config.yaml
num_hidden_layers: 9
hidden_size: 384
num_attention_heads: 12
num_key_value_heads: 12
head_dim: 32
intermediate_size: 1536
vocab_size: 8192
hidden_act: "gelu"
norm: "layernorm"
norm_place: "pre"
norm_eps: 1e-05
positions: "rope"
rope_theta: 10000.0
rope_fraction: 1.0
qk_norm: false
attn_scale: 0.177
bias: "none"
tie_word_embeddings: true
parallel_block: false
init: "normal"
init_std_qkv: 0.0255
init_std_o: 0.00601
init_std_up: 0.0255
init_std_down: 0.00601
optimizer: "muon_variant"
learning_rate: 0.0102
lr_mult_o: 1.11
beta1: 0.9
lr_head: 0.00717
max_grad_norm: 2.0
warmup_steps: 200
schedule: "wsd"
decay_fraction: 0.705
decay_shape: "linear"
final_lr_fraction: 0.02
batch_tokens: 131072
max_seq_len: 2048
doc_mask: true
train_tokens: 434800000
max_steps: 3318
dataset: "wikipedia_en"
Each number is 128 + 24 x the weight over its row's rms, rounded and kept within 0 to 255. Layers, rows and columns count from 0. Numbers have three digits each. The size before them is the row's rms in percent of the matrix's.

# k: layer 6 attention key, 384x384, rms 0.0544, rows 286-350, columns 336-383
# q: layer 6 attention query, 384x384, rms 0.0538, rows 287-350, columns 336-383
# v: layer 6 attention value, 384x384, rms 0.0699, rows 256-319, columns 336-383
# o: layer 6 attention output (transposed), 384x384, rms 0.0655, rows 256-319, columns 336-383
k286 114:138159140187164147136090138123111131134128118126111131122105141116126153121124138162122105142136066139127169173120160144144152142110113098136131
q287 116:134139103101156116100123163124101122116151082156136121070152089139152134130140133092138127130131114110131110146143134152109141115169150149149089
k287 111:114111117140149126071115144108119096121149112122100145097141108122090183137130126077167155136095095184135103153102093122108087148153126137136148
v256 094:098111111106119164145111137106145113145126128108108129101138151131107167115190121154160140101141103127147102144135137108159138132121129110138120
o256 102:096121131141129124126091130117088125146191130119160192140125122158116121112117119150100153163107124137119115092181151104146190140123128164109111
v257 101:175126129132098141150103103155140098133119083136090157097125114128148157133097184119144123079128082152148139113109139100186141138107131146138141
o257 108:153131163110137143170161130131118156145072102155100101077180121119147145164084146106095087083140141139131098126085116101113117138139113154121091
v258 106:076172080128094140128138154117110095113131091087130184077107126162117083087115100132095169167109159148165143145099101129126121134174159087112126
o258 107:101148138137124099099152121091118090119122120110120138160123111181115140099130130124085126131122162197105132140096160158123113106163149097105155
v259 099:117136106132085136153162138115135122154179121104089131148097094127138134077158112147133109110174148133090106154114112151129096106106070123130165
o259 106:114111130126109112127127145166158167104116166147141106125119131143141133125093124126168129110112109128112094139137133123141141185134102134099125
v260 095:135163081172133135108141143111126135158156136125168123148147131149148143130114136102141130085083160114118185162111096152162125161121135119143134
o260 101:153139102169115106111116127102114147115128097139139135153181107120151148084103133165151136132139097104102152145089172106141140137135120104164160
v261 100:132122085121112159143126154140138086141115105105134089177152136125114127086140175129101135129144110129111102113145089163099152131109108179107120
o261 109:075105145098133103168123150145150109123175129129125146168121097082105119114181117152128098095145152124120112109151125130116115135094129123144116
v262 100:154103171117175118058151105112139122139131147138081120130124124131119103112175136115130126117143150118141127138154114136105137076105126140138150
o262 106:166163119095131141100115135159127159150101147160149115121066118122124094055149123103114147154111143125121125116174113137104082143128164137096136
v263 098:104135155124156071154107156151143150091142145103083106140123177159126120110134135152158088146119165126124156145172144068149106106125150125092111
o263 104:150143163136097125116147132154115121156088084112082115140116142157117154120209131131174133136149131134140167141171172110110189132107116085091167
v264 103:106120118117126080183122157108122136122133154138079130149140112132138119120129109164132127136094129115103106111147144155090124115122125101104125
o264 109:128112184091094124107154129115148113141116125104111171136112144129156128121136076153121127109116097159094108154170126098126100088128132124135099
v265 097:105109134091197106086128132160144103110122133132085140132134125088109107101130137181142088104115146160126104094139136158137108099140154115118107
o265 099:134103119152148114110128101143107145093108151053125127130100120128142107091128149117125135117122118164149130126125088134108119077138150104095147
v266 097:129157168126121118158099147168138096150210149120136090081110095171107134155096089183138163119140141160140153156134093162158118102140127106176118
o266 097:113161103108103105151168131103135143125147151106129152109112086170151122112135152131167135120115112165157137140119100198158141133113158138174185
v267 089:105143113154123119113116162128155136082129116140120098127120113144124137125108135121120141152137135085163096143093149120122129154138145092136144
o267 102:124172156136124115161127109140133138086128152171156106121130132142147124142115104146097153205130133092103065132137142095155128113120162116105117
v268 107:163139165106113142104158188114093120104143101113091129114105129144161206126097140101093147106131105145134136135084159097142171126107126116151108
o268 106:168123112087128118105158110128131117113124129134133134114144116153139102138103104116144155107143123147112149097143168157104154047126128154107127
v269 099:124112110114059094120110117123114093141103157141108120124155175086088126091117184135124156141094143107163098183156133085125107104114123140117167
o269 105:127093151117115140137167102113156100110070136136132112174117134129144109108149111182151114142146150098110118105116111100104076145157104166090174
v270 096:125096131136120129119151142151094100129127117092129119128100170123139149143137183120144108145151124150156139161113120101162109114089108081160112
o270 098:088094080128164136123122147150090105105124151131091158111124147161112134136076120114153110131141145121125118166136143105154129132119155123136095
v271 099:154164125118150104117151097186134131111123138102141095173132127137119164106080159133149159109134103117153130123147084137131137121092112079091109
o271 100:131153126126110122152142177126125156148166153142121114187133129080119085119116127143128086154130116099150117106148137077128119143135100136120119
v272 099:127101127122123128164128103101129122135138111153156125088129124185107054129087150154137137157123132116148149107146159114147187156133104117146130
o272 103:166091105139142126122145148122109097160122123121208129105147149121121148075186105128127131145075123145107145167128106154146145117099113111145122
v273 100:137110119142079131129102120127124132136175108126095134151149106149139171128104128102095126107146097110140102136128141115127090167191135085122140
o273 103:115097117132107144160148147136130127140086114099137146112156163151111109126131094111148143136165124151117104100100131073179127183134133147118075
v274 098:111142103159122131118138114109135178188130119137139112118173126129127148144132132136109101120114136138164105151155148084122137105107133118192123
o274 101:158111107113112139198147134117155163132107114129152142111152139126125106112154127141117129168117137134152147130126107127152113074151162133108113
v275 098:129095113135121116131176128125107099147100123102123157143098079110148104073093116094095163119112126139080099165134127149147147125117133116148114
o275 103:145094153092105139120130147108138113179138178126128122165129164131131149091123159141129147115153074095147133156117117151137129112134134142124111
v276 100:114088134163101139142158137162134132125113148155167134161130057164101131129129145110136090166094132132108133169110099055119115092145111144114145
o276 105:119144145083150156129145150110133121117120145129173105154143108084108113124115145140108106170163162152129118163132114142122082128165070117115109
v277 097:117131139105115127124127154109092158094131121157130107121126151105128135130103121120124113153112152101181128131153095143154124157122143116144115
o277 103:101127125146067150085127147081117124142145140153115147108124110088145165105109127124123152126099124160123161152111153122120105108124157131152115
v278 100:132154133140098150104134120173084071159135178125106124134118133125119111108085142089106108120089117106122166146153140122178142119134114175140108
o278 108:142106126111101116128123127108127083076109164164089102125106138159116132104087128127109108184094127078119105158106130134096098123143132115168160
v279 098:163158139107124110157106114101178117133156130132169129139123116087155140144124151130169097099132132144099079140134082157131154132100100106156148
o279 105:084145129111153145095117125181094139129146116134175085137109149127119152126144184099182144145147141122140122125107165123151127099129040100120128
v280 097:139140111119134089147090127142158180123136102156093116123120117129102182144094133130151131136136106150108145140107090138118128097098137160104122
o280 101:150153137141102074120124132127127157143139122123125150120134157141123101100113166138181078117108137125135176183098117099125156069101128116116128
v281 098:097117118145182137106161122152106095160153150112170102134145152105124170154129127086109174125113122110163112150084136147099153106130143165176122
o281 103:121126136166095109112131117162134127101174102148119163116131133109100139135102109121144166166170139111129112146110116140152078151143142132149137
v282 104:154117142126190143120120126113116118143127123114138153141142093145157119125138128106107104109170110119129142060111157103122119105135124133158093
o282 107:128144153123173096121091113091138113115134159123114157067142086079161090149054174121123149152141101145145125123159120144139099116110153065103123
v283 099:144172120125098116110101133092112152121165118156096142117129121156169132126107105118100109105104114095098157082144131144120137190148123124104121
o283 102:094111117084119108129140129108133157146140137104138133129111144135133146122146062135181143099116122099099111109130141168135097137099129143116122
v284 100:120089153118093143082148090080166112165125136099133095085095081112164145158149149114153152143103095143133098160105119137134126148148142127095132
o284 102:097103132131129115150131136097142127116111077152101145114153177084145096147104126152108152135080104128135131157120138133150144132139150103147096
v285 095:120168139154161135175145119141146155124111101133157144157113118099103194141152151148126123037137103139079123126133127129126167169097080099110142
o285 104:130131138149093140145110150091143165155138091145114133142120135161133119166154123107114152135126096132131133127132164118166157102165129147153109
v286 103:087134131172134081167143149129113133125150165111120138105138109143124119104139116127104157102140147072138130110122141126150128131131123106118198
o286 108:153143144096130087115090154117123140074095113134108167142112139109118136136071125141137168133127126120075176099131072104130116155114128165184145
v287 095:136137123117089106089129145107153130138132106119118123151113148133111143144139114159161140177167102117132126168125136106134154158132141100173112
o287 099:105132101101103089145067136142118142149094105106148119137150151107140123137126106157172128144137071077124110104151120088140130138176128134180097
q288 043:111109119109142104159133130145127132118152154144073110127149086167119119108144131050107080145128151117165142133117157131194077139150100118138101
k288 043:157170122128101162154125118115106165131154154163141167159116139110144077120095100141166141104106143119082133190117124106120132184117095133126092
q289 046:166124134196186140120139135144125123143102088157133101108042154157147086111159087128134082105105120158110065164155135166130156129140148142136146
k289 045:116122069103118099129114161101140145144131138139120135130136160111124075157120073128106117158079095117118122108109115134092115104121114114125137
q290 045:126116112126086077129134115110121158141143098137136117134146158138152127162120127145126112119135135108167122137111126122108142127167138129116137
k290 049:163117139135120100125095075170170141114149154138147132140146135116130113095126147146133129152102123114138167157123133103136109118083113129149168
q291 048:151147110140134121125138154086137121162127152096138131111103121171126134131173142160071118119193165135143131136141118129084126114119109134121125
k291 048:120152128124174111091091113123121130119110121126123147135111153107146108116108118095151137139079125068082129153153133109123132104117147139116131
q292 045:120143137169131154126110128163127132101089123145107144101147128145139149098125128115109126115162151168111129151123139175139178129080127105132140
k292 053:170129163099123119072077112129161120126148149151123098158133131088131128116101110113108164142079111114119130154170089067090127145114129116139145
q293 051:092149132123153137172066105150135103130144108113112174117152100118113146126137138140127077157100152166170110122084140116134053144130179132104137
k293 057:146145163129123109110133149156134123105154115126065121105140128112147138115117139084115143100077137128096102137151106093097113090111160074103141
q294 065:125152078174122119143103098129116160148132135165115138107129134115171108106117156125128116104156139111103122118165145070130084134128159080100137
k294 037:108140130109131059127110135078128111138148141144137119104129140112167098152097137176119126133092120125126127127123123139143140137115136107147128
q295 070:152155125147128129121151115132110122113128108127157099097129111157122116136180139175101159112152144108106174087143101138163143095131109120176124
k295 067:104097104154146142115145138133130134102121109134179166130117106178082122182165120116124115082171129123148153098152099121153137122099119175151061
q296 115:139086173079130130131134184107136079130122145112123119171131144135148146137136099115139133141079119161140131160107126173129159125107109144112139
k296 046:125093143094108131106106126173081127148071156103120068154128124100133124135135160149139143141120145083117161154163145123093129129164117098130116
q297 102:145147171107126118104133136142148093106161146165118101145141138120090119152169125138109133120090112111083170092131124150118150134160118073131124
k297 098:140091134172103153085166105115167110106146094151106089157066103157113137149156114109109174081093140116126176118102142126145137121149122084100129
q298 149:114162159130119125112106135142140097137173121178104128133137121115121147144117113116126059119076107146123138111130115133090109151190183125090118
k298 108:122162123086156113173080146143100133134101174090137159103173147118130116098115145147145090146168119129122080135177116142109120128112133162138133
q299 170:093139093124113111147132137114127197130126150137104135151146131153134143114125136111112080126095105133165121087169109091121143136104146134140062
k299 132:113165129096112137120139144163089171136127121140143148163128128107170096132122130115141101188136183098103176117075142113098149117127092160158116
q300 154:104152120133167154127093139114141181148114120095117129111140069111090126095099134142170129135131141125091085132152138119102175091119136143125176
k300 141:131152149160153120090119142146138139118113159103133134152145174075112121111108123109133063135144143133117121150137148130061110123133128140182180
q301 170:131124107113115165081126148175149116138112153127143123105134128145114116095159092162099119151107117120116136137147076133169162139122130135141113
k301 145:090101126121100122102135146108134167125146130165115086107085125143094126138138099168089124132140170132117194133116126159112161086147121154141102
q302 170:144131121102113161155134144139172126101173105108116107124130080168156130149151112136128121123114112128152136164130128091121170145121126117133157
k302 143:116143119119114108150163120122142140120112104120090140131165160196099167106092123145111091147145148124124117138113130134115115101145093122134184
q303 168:140151145118103093106164128184114150141171153108124074118124125155134169144102161089106105108104071133148105133104101113128128115145123154137146
k303 147:117148097082107134170172094136136144124121145091142133136136091118148121153094142148136111139139156124103111111068143115114097101088136146150125
q304 043:090146120143125133120163133122145143189121105157141120112088130101075154099123103140181163131108086148112160098102125105121128106168112122137149
k304 044:106159117151142104138128112120165092161157099126104138076107156170081121151172097106108150120107136110124150168169110120093152169168118144133125
q305 046:139113123111125138133161146182137123159143134126127134110101190151106106100074108130091126086118117106124152149153133059105148130130108117139149
k305 047:127104135111131145149148147046120138097134147109139092160100130138122120141112111145123125122115100101129082148090093124064131114119131147151166
q306 053:118140141121087079133113148133159132138132124149109099117156125120172135137128190130165117139105148148121141079063146112099129123140138131148128
k306 043:124111130127125121149136182125130150138115179099126075147125177139117121146162170145173090124135181083148113133106123105141102118146180194150116
q307 047:143176128077061158119141099131090135138120096101125108152166171128136106170100138108138129150086123117139108171101180091078145139117111130124109
k307 047:146132089125174141158151148126131139146179120107162088141172147150111108093119110147136068096141159206179123115132100167158144097140167164151110
q308 055:141109111156113137124166148128109151114101140134120127131088141122103109133151074095121136152164134122127119151137111082130163103093097098155122
k308 055:112088123137145122115123157103117076124104156125096111160107148098136091128106147148143142128149105141176155119118112153138103127148129083105130
q309 050:128148113167151131119115118137104117145114104110159144099095116133096155095145103109115142130182139117116096133160085116136163120137120139150122
k309 052:123125155113126132102110113125145102151114130145117095078162090129137142128144126136144114165095134153119114134114143179133117143179114134131116
q310 061:139136093166080094135110118148146120116129117142074137110122116132079151131142122130129124125129179091096128079140149102119156156199144105130143
k310 059:127128121109125120091130128115084113143102126119138101114113112130137122149169155143152125128132124099114173154149150114090168128151134163143105
q311 051:159135130145137137119170115110122128114132151113086095106132136129098088119102150109148211135134113106090138094097170120093094168125121099124136
k311 053:146148117121134157175120147139122183152167124164095091155162144142113090148150099170119130103115136127131106164124102119150083104110092072127127
q312 090:142091158084151132130115159118111100120135147125156117161112152122178133124144107130126124121114113163134135168106127147152135094089098135104116
k312 109:162161116142156126163122136116137148132154128137127143117143142117118132104090101129138112147136130168118080102090108131160090114073140110119159
q313 094:146100117116137131145131128101119137118096146093118129135114155129136116130143118133145209162178146117112136152113141141156141112080090088166142
k313 101:154167124088130123144104145168089169166105158108128092136155170068131133118107133151130129155127145111098113130114165120099111115115124099152146
q314 099:133137157100114106118137143123136098111148163173124102146136154134095131139159127144099140116113131111097166097127109153136146113127093068132097
k314 155:124088149168115135093160110085172090078151083146110128140092099188116129134150126097116136092103110146167153134150105151150150131149141136087122
q315 142:076107127113102106106150119108193135147125111105129111166132125169140132130149125149118137123108106128136092115136134101101088129119157149129129
k315 141:131097089143101092150139110133123144173132149131181127135136113134122129156163108148133208104136127137077127118113091057138122144121139130168064
q316 168:139116119127089125131117151158123146134103146137132144121175124157144136162121173123110117120176101099119135128087125115103147130129123158152127
k316 139:136116140126118104143138147149115138166102119130143128099189130106101135152107141134164098130139111127130106102113149076084125144150077139113162
q317 175:142147120108132123110131155144056099148130129176122139102181135138136069119116131174145160113176106128143101136148136127102114083090100131134155
k317 150:125098119123134126138143112108136121145130128095121181102120139131121061142119173145130090114137128134143107104151105103141185153145101154147100
q318 177:159128126103125148105180080104096179086131118094151130151121107146150107128168112142143136078134127102139134154127136141141146138112124102126137
k318 153:149107142101149171114122115122134111107154150114107122113094108162160131135134139125122143128144083104123079151146098115133133151140110121101118
q319 185:146144142131117102103154139112144095124134115134139162127127126172141129087122145130162133130152097164111140169150148102103126148138141158104171
k319 150:126151098121139062134146123104139135087138091091151148133113130110161150142144115132109133139177134133106105117132075116095113178171114154123127
v288 130:142128116121150109128129157133129139171111130138109142114155159122130149098137113093084176092098138118104073128100181124127144128157126163107054
o288 129:143144119143119110139117150144164105134134110155110119131122130150102072078108098156160069171156099052161155145151107124100121121102153110146097
v289 134:091078149126124108129143113108150101143104095141122160111132199138141149104113140127139126084167162176146094095124145136151155194128161124127121
o289 135:134128114084147111087101116172143181074141140168134157104150085121118123148156111137129104128121128133091097091153114151127111160135099114106090
v290 132:094198117128146143146164090146117128134111150116092118069142122133117129138159114157155153136105148094092140142119155093104139142110095098142109
o290 128:140148109146119158142143176119132115133129184123133117143160154111155135120154133088101124100125123159136110161105099174121113096188121134137126
v291 126:079137131120121166162138159137154139138094130138148130099171127114128139122147117112114133139170128137108110156106142134118143129150105110115134
o291 126:105144115109147127122149131121147114157152152125080150153157125131131116131113076106128164110129134122166161138186140094143114145116133164116136
v292 127:099128158096144117122167151128082145100154126161139094127167170134151147136114156154136121108133132189124122143098174079165126162111162124132126
o292 127:085150142112063104129125160114114086147147167158132131105136123163170188098115096106104125137127093077137136112129081122133160120108176144102148
v293 136:111119174119101094147135115128106095148170112074110150139156117100130117110159157130118166152141127093096141141126202143151127122136140128121117
o293 135:155116147115149095076145110080140135125119124145173167110132110122128129158136132092132098148116108127127115159150144089131141094163102152158132
v294 126:132113158135125138143096101133155138134115161192121121100190128125113108124121075124145126129131118110152147160148109125106121134148114107115085
o294 126:129131068084142146112163090145107111134150119140105097147081138153115143107141102140129151151132143105099128136110172159153117063113128139134161
v295 131:083111076148144116151118137133148153154143161130145104117153091136098145132143143148096117128097066175143138165136130087140103106144110148086113
o295 132:121187116091128102152061141139117157099112100108092115110154118122137082120109117102181137085142094135115112089147164123080107107134119126121102
v296 124:123110165151108188137086142124161083106144182147160106142143122126139127155123158149108095111107129137117094078144117167102127127112102136147140
o296 124:123095182144153117127114169117121160106098135113151143106135142170122137105138124145084094123157125148130125104146174168121112104134113134092137
v297 128:134164186158103169114109121096124156153136078119141116100099109135119159126145146121157144122139121115149152119098138125103120098109106140109109
o297 129:152090106143143108164110086173118092155135142165127153160166115117104116082158097093157099174133126158166105109149137141139131118144159152149135
v298 132:103140141099106157151131105136080132134150107139124106102143117099161113096149118131126120117166127186170118123175160149120135119113158141129121
o298 130:126136136104119123140126183131147180095087118153142180105142148113095129135120129129089074107174144111171103143088141096180110114125132148135158
v299 130:159134131148124145144136105144128122116145189121142169102086116153121125086113088145128083146118177125160120138119119089159115117139156183169123
o299 131:109127101167130121115116109135091107171150094133135127117122135154102139102157144128085194112145130124131144145108118125127169132116150101116127
v300 126:155133109147135117155170125144104139153140127139164145146093108131167134156132164155119156169123095130100116130129106099135086114130129131141081
o300 125:117160127097104112144125161100166127083149118154117094098119120099154166075143112108170075112122171110146114107168099114114126134134144102153096
v301 125:153103126177143143142121118103092185107134098146132123119097145135102119119110103137110167090113130137130125134148123146108105114149110118155100
o301 125:167142112105125111132128151108139127113147132124108115138152161107138169100103144132144110134112189086056118104142151147151130097153128117109098
v302 128:126183109121159103108145124123111092159098111130164136149100147100125143118133162091112101150081114141115109131142117163112081149120151150127107
o302 129:136089155152130150152130149138119093102139121106187096135141156144119126139125132140162124139128133110133126142032185114125187144047096095139137
v303 126:128139127167154115126157143130185086129128112118133096141148130094121166139173142150113148110147125135115148126119113110122133145104108148130135
o303 127:104126130104143116101125109141135167149166111131126125150093119102126136145118111104171116099090138130101107095131147152097149141141180109130121
v304 126:108108113145149109147146104166141136103163122136155114106108126126123125167126133120136099093128092155114166145152113114117106150104137149181140
o304 125:113122100122177173121148127120099142128137114107150105134097147137133153111126116115105175146161128101121149161099165126130117119132154128122100
v305 129:108146139152114137143227121129117092104151102158122118114136159114139144135167105047102162168117092163129070111128163122110125146111137091175108
o305 130:108140131125126159181148110175133148162134156142170158148091142129124128102170148144092135096060123121131100155127127130105158104119124118121109
v306 131:147136146123088153175140153133122104141125139121166105102101133137139106115138143105105127138131089112153165118146127122120106108104122113141135
o306 128:111117143108155144089101175099131131105135144130108142177105122137138157119128117113140143106165111165149119145135079166142156115125150150113106
v307 129:143091094129108155151126145118112102124138112114130169111094088111142143087108118116180137126138140114134128194125170120157137152137149134119103
o307 129:133138134121125132083101107134143137151103144150099143116119140160137131092110115140105116109141109138103154107130128163097152135116147155136109
v308 130:137159111120116088172130090082129097109144118164162145132107109145121115095079154141146139122141178115184152149139143137128162103132078075133136
o308 130:169157161163149158114137068105166090118107126134125116146126137104137111104151121132151107130091141100100147179192129145147138131148113128107105
v309 131:139129167099106091126103116118107133129129138128151173113099139125111132118165113145153152100127135092157138140152109133123111130111170141124134
o309 127:111141153134133105124121099110173155102145114122165133142140149126123146156098142132131110145159091192122158146117179134062161156122122112103125
v310 132:093130169143165077142111125130134104131157108140098171131108160168108106119172133096137152137153131158104133136097094118137110114172117112114124
o310 130:147122117097139143134118131140125117114124119115133058130148133117131091140076125110102133108097136169156147142147094128112158162110178092150120
v311 132:138165092127141143105152143113154089114095135121154133090125159116162148129116137162146113118128113137154117185141145184117112133127113149134115
o311 131:126114086147130146127143107131145152117131105139131117159123179137125120119151140079088122158124107123132160111156093088114163115128110145091121
v312 123:162144131123111166116140131098075162096110129120137126103130190094141149154150161116142132119121141132127147100126111127155135157101124121147127
o312 124:138092079116145150142147152141147118142130099112132128089155201104103137141110103149109153131137091151043144087141142142105138118160129119138129
v313 128:108107120146107095131117137119145119150101129145123134139112131131111116143128139123159115128135120127123117096181088109110121162148147099100090
o313 130:098095144093124092138190068127122135142136145159181144120125166149151120133114130146082109121157132123137102136081148073130093094160102160121127
v314 130:153092111214159160128147147122083126162111163127163088072080153135083155095103147156124137106105134123148130157161134089119108105138110151136105
o314 131:138094146137122109116123142108148087122125136106123137164134134130132153151141195151091093154105133104136095128120165146120116099136117132117111
v315 128:100149211109117135135146133116142135069125138120152137126143135100138131099156123163122148133121100142121119132104105132141140116099133104093164
o315 128:149144118104133129104110153114145161140119119145118114152092151143140124134111173088134088090136137127079123115171158095126179135116100141100150
v316 129:090116132119101135139121103157116174153118098108081150149142165126175107168132149108148135131075132107132155121156139118102126111105123169126170
o316 128:155151114103129115168105159099132133130158109177159151103104118126145156147130058103145148133127167176123160206170135105151133123126131135087145
v317 128:121118103085126121155102126129135103086135129139127082107133138123097144091116129139111168107169140105108110135108133160110136122158159114102145
o317 129:172138149144088127103099087138104123131141093111064094144133125123139178148152139140134166135126102162127148168093110111117097138115131147156113
v318 127:161158098139090110127136141118145108111138136128094096121125131115104127152121143165133127175077125153107139130154149113146143147137145197081154
o318 126:113134141108134124138122112123107120112087121141137078134081078118111068116120126086132137180107100138094089131118093129105096105131092184136117
v319 129:156158111153112113132112139141150098145161142105091134074075129115123138161127114145098126109140105106166107174114128116134108157138118114158136
o319 132:115139106153147135152136130133113125141125155152154119128126130116127090083082195098143114096158155121149139110123112087101114161187155103110141
q320 062:113136114141135102159106119141128155126100096145151116126050133152139164141083118133111130130109084108086101118116161109097096143121083072139135
k320 058:140113150092144169109140128124062078138121119119158129148154152142159125114098138122146111084143110106114135174125151101093129152118124152163112
q321 060:102134112112143147084142197158133140116105113153148136127125147094144141146120128126140116123095099129139121110122122060177080123119130175105150
k321 062:126104138159104113157141143106082111155101129116133116147174153147136116096107121114141150121104158136121172095145067183142129164108111126124157
q322 068:114164197166129074151079082111101135130144143145174124121103132176117145168129124120130127128123156124137112139137178182129116128126129116092134
k322 064:126152102141138130132129121127126164097109166155114112147138147104119099152172158097109101156085064135162144111142169113150139122123109115119152
q323 078:112142166172087107118113135107112159109148089137142135156164128142122143182142161127139134095150130094153109126097136157099146132120129124127157
k323 070:110154125121127111132074096071133150046125109154125147125101154127155111092130113144108122153097138125111120153167151126153090101140123127146139
q324 073:098146134150109107130089098145082105133121108124111112134165154108103155160174147139147131104142158105137095125091116141106116171100109097086131
k324 068:098124148137125103209123173107119133112168134176170155132155164138104126103109111110131103110112129189082124155097144140103113104153119117119113
q325 080:140142128127145134096116139166109120090072162081116161145103144109139127121106199148144128111087116153133113129130158127181139123118128123115116
k325 085:131121154151128128154147142112110134136124151115155093145130138116106103168096136131141114125102085133136159100119126182058142102135110103077137
q326 066:129142160165169121107087100131112093147147109098105157146106166151151142136105150131145143100181146080158110177072151128135115151067111130094128
k326 070:136148164136111110147119137084137150122148098156133107120120121101104167111111125111094108155102110146146128149119111114134139136122097110123152
q327 093:104120141110092131132131100179154143140099193082126158132148111187092130155110145141111125124119149093105134085111143098134105106177153121123091
k327 098:120169113153109162146119135125125116162118097121127147133135076113154118158093108169152134150158106093133133103140150091096171171098114186115137
q328 091:088108158122106121146096109162124110125072078109157112142139156148112105167097073162172167181164108107131124130120148121118102152127154115126132
k328 087:111156177144125129139102101139104155120127119114080135154160117115128115152097087141096152172180120155146128122136164059152103128130104097131097
q329 093:120118153144033126094125146156109107128175115143125112109131081137079094121149129101113139102134132160123149116152128162082164112152184139101129
k329 105:113110160142100074114125100150110103112096104127166150109104127110076139089179112144118097127097106153111143143145120136099116133137133115128152
q330 098:116142127098143149132133176132146122115126171121148180123129127105129149074127136112150118116076140121129099166119125113143121115106147126133134
k330 108:135121141119143103131122124138144132142140140123133107172140127071094150077133156125147084134089135159102143129158162096134113127098122087138139
q331 108:108143156149144096146163101149132168127146160100122085081125176154108128147111123143129137133118097147104130165087160205117131120108143132126154
k331 117:083148153121150129119173161097140186154140132138131130071128150091124171107101133134141118101108096164121121196110149142124103104086086118151157
q332 115:096105183105116136102139161107107064165138112119107122157136162123122113156126133143102140152161120089131123167153093162117083131104101131110084
k332 115:112138148130090160136102178131177079176146133116094135129165124150088131143125169109122154139139113103149145168125095160123146104157165105127128
q333 103:146106125122148145106120103116166113125122130124127144121118126143162141135100138162145106083115113111169119104115129119126086167154141158126081
k333 111:130098136103149134131092144119176117111119123118161115154141173179150123169138137135168119142094075156137103097117079114116156155111128132142123
q334 114:067093124125134121166129145144099147118167093135119157184169125122149136165080107114137118141114100112117104109091122182118163141132127178151113
k334 122:146107195138133078094102099090112069143143135155120124161159106098146093098093105124168144118136132112165126135129084139140091123146140107115192
q335 110:161124108104129118132086165097112134094100121121127149088154098136161101114133165132134123113104118123106111115135152066099195146127109109124147
k335 110:151090134088162134087098122177136125100109133146164142091112129135163125139163146108164141127115104143161113091106145075098147139136131134107145
q336 058:103146135141141127106112104054145126135144117133134099113113181119130093126104119077176130145111150111134114151163159122112131184105112138138117
k336 056:157158083144123147125155113148126095140145113170083166139119097072130165106151087126176121171135148120084117103137137099135153157147149119099114
q337 060:124153128114137120131144130130098134171098110153188093141146127159130144111111129151119174108080130084091156141133158119115112147073118136144135
k337 061:120154139115117077089148155163153090160132127122105141106103144136146151122168131162078116119129108149128132174159142141099130138144156136152119
q338 072:103130126129166116105112104114082135086145115132119119149202101130125138137176146142106125134119122144139103142110147132138138157144120109120110
k338 066:132130124119155076172176094132120151091129117117164186120124176167158140073125099117124108137136152138139128144144096139139114152088157136116155
q339 065:086139115129150119110135112107097121151155146164065137128160132123162151123153123184095134116114131160155131122096144096120155145159124135131120
k339 064:071123155141130167123145099141128123133069155128132108129145158133118173145171129148102146108129138127143150115141104146174128156163103136159148
q340 077:114090112088154141083188133126111124096140152131135137135118128125162141086109127101109160102129106108146139101125102078201127085137116134147094
k340 071:127138100160137114128104147142136152147126153142108132119125106115109170144155103118108106103119123152144119144077112147081131125134116098134133
q341 080:113111111121137124133137135139160168124122170118131124180114105119165083097099121135069147167110097126119091082153110110141145108141154146130132
k341 075:128121118095169099112137124137150118137142139142037135157131067095121125134145128104173162119134133127142162112109120114120140195167127096136133
q342 088:115145103090159151094116095130150116149106199101126156148116148117187125134124138132138107140113107127143139123131123075169146083164113175141100
k342 084:195091134126131093110139119149121134136153180147092073125116114088092142130125122108090150119152122090121089144153117114121134125104089112114125
q343 088:135092151106113098128111111162150164086156174104147118157198150154149129110144119088108177110082126102120154135121125109130089116156135126146085
k343 093:121084158118192126091142116120142149095116150138109112138148130159152143165114113137087142103163063102151127117116146126098135139097136145103109
q344 083:114127111055112099080119163147105091087106135102148131187138163115137138116118110136110119167109098117150079135133098102147140082153159142154131
k344 096:149128133154136129138123105156111131142107165073126090123131129159134125138168060111126115124112141081114154122084127065147118133135107088127095
q345 094:158128127082113128132149154129121162108109148115113155097115137177111119153117100133165149142111104145118155135087113136144156109143118092112141
k345 104:133110145111099095095108139110098172144119117134096095137120109118110144171138134133119163117141127107146134141117126155127141175130136134116119
q346 108:153089101113146103139136182101120111132147155111153136108119127121119159148114086117107104150130090108170109130078111140160161108129141187134126
k346 108:136107109131090117135179127121115167173117113134176124151122111154099128141167130091087167147112103090133108090151111144106134123085123146143137
q347 099:151124105155103123128078126151115111138125131091108097179138119167185124131146097097101151178138127146104120121145168100104120090160227191129130
k347 103:106132090140145111173046101113104137160151122094142124153112126126146116142106109157085108161116136134098108147134143098115111126132187154126155
q348 111:162137112136109119124147117149144173114108088094143097102133122158150112132122159127113108093116126103091094101086115147155124143085116131130108
k348 112:123130135117095119135114112157135133131116140142145118100161160141127102113083150204179115157121121128136085156109151147130134164123156098129109
q349 111:133133146125134121119149137118142098124095108141100092108101117115138135116083110078142126144128110122119135097101165119133144099159174122144106
k349 117:143131109165101125153172127151134104081084112139066114126157105136120149134100137127149134140101095101153081098097130104121150122139178114131095
q350 106:108131134151142136150100141121131103127121118159136107127159101122179140099167169162079128103132109126123098082147138106111127152176103139133145
k350 114:109102164178167112127105126137108158122137078165121105169108120099136127091124119151097168171118126172125114134142122126146103170139113136113163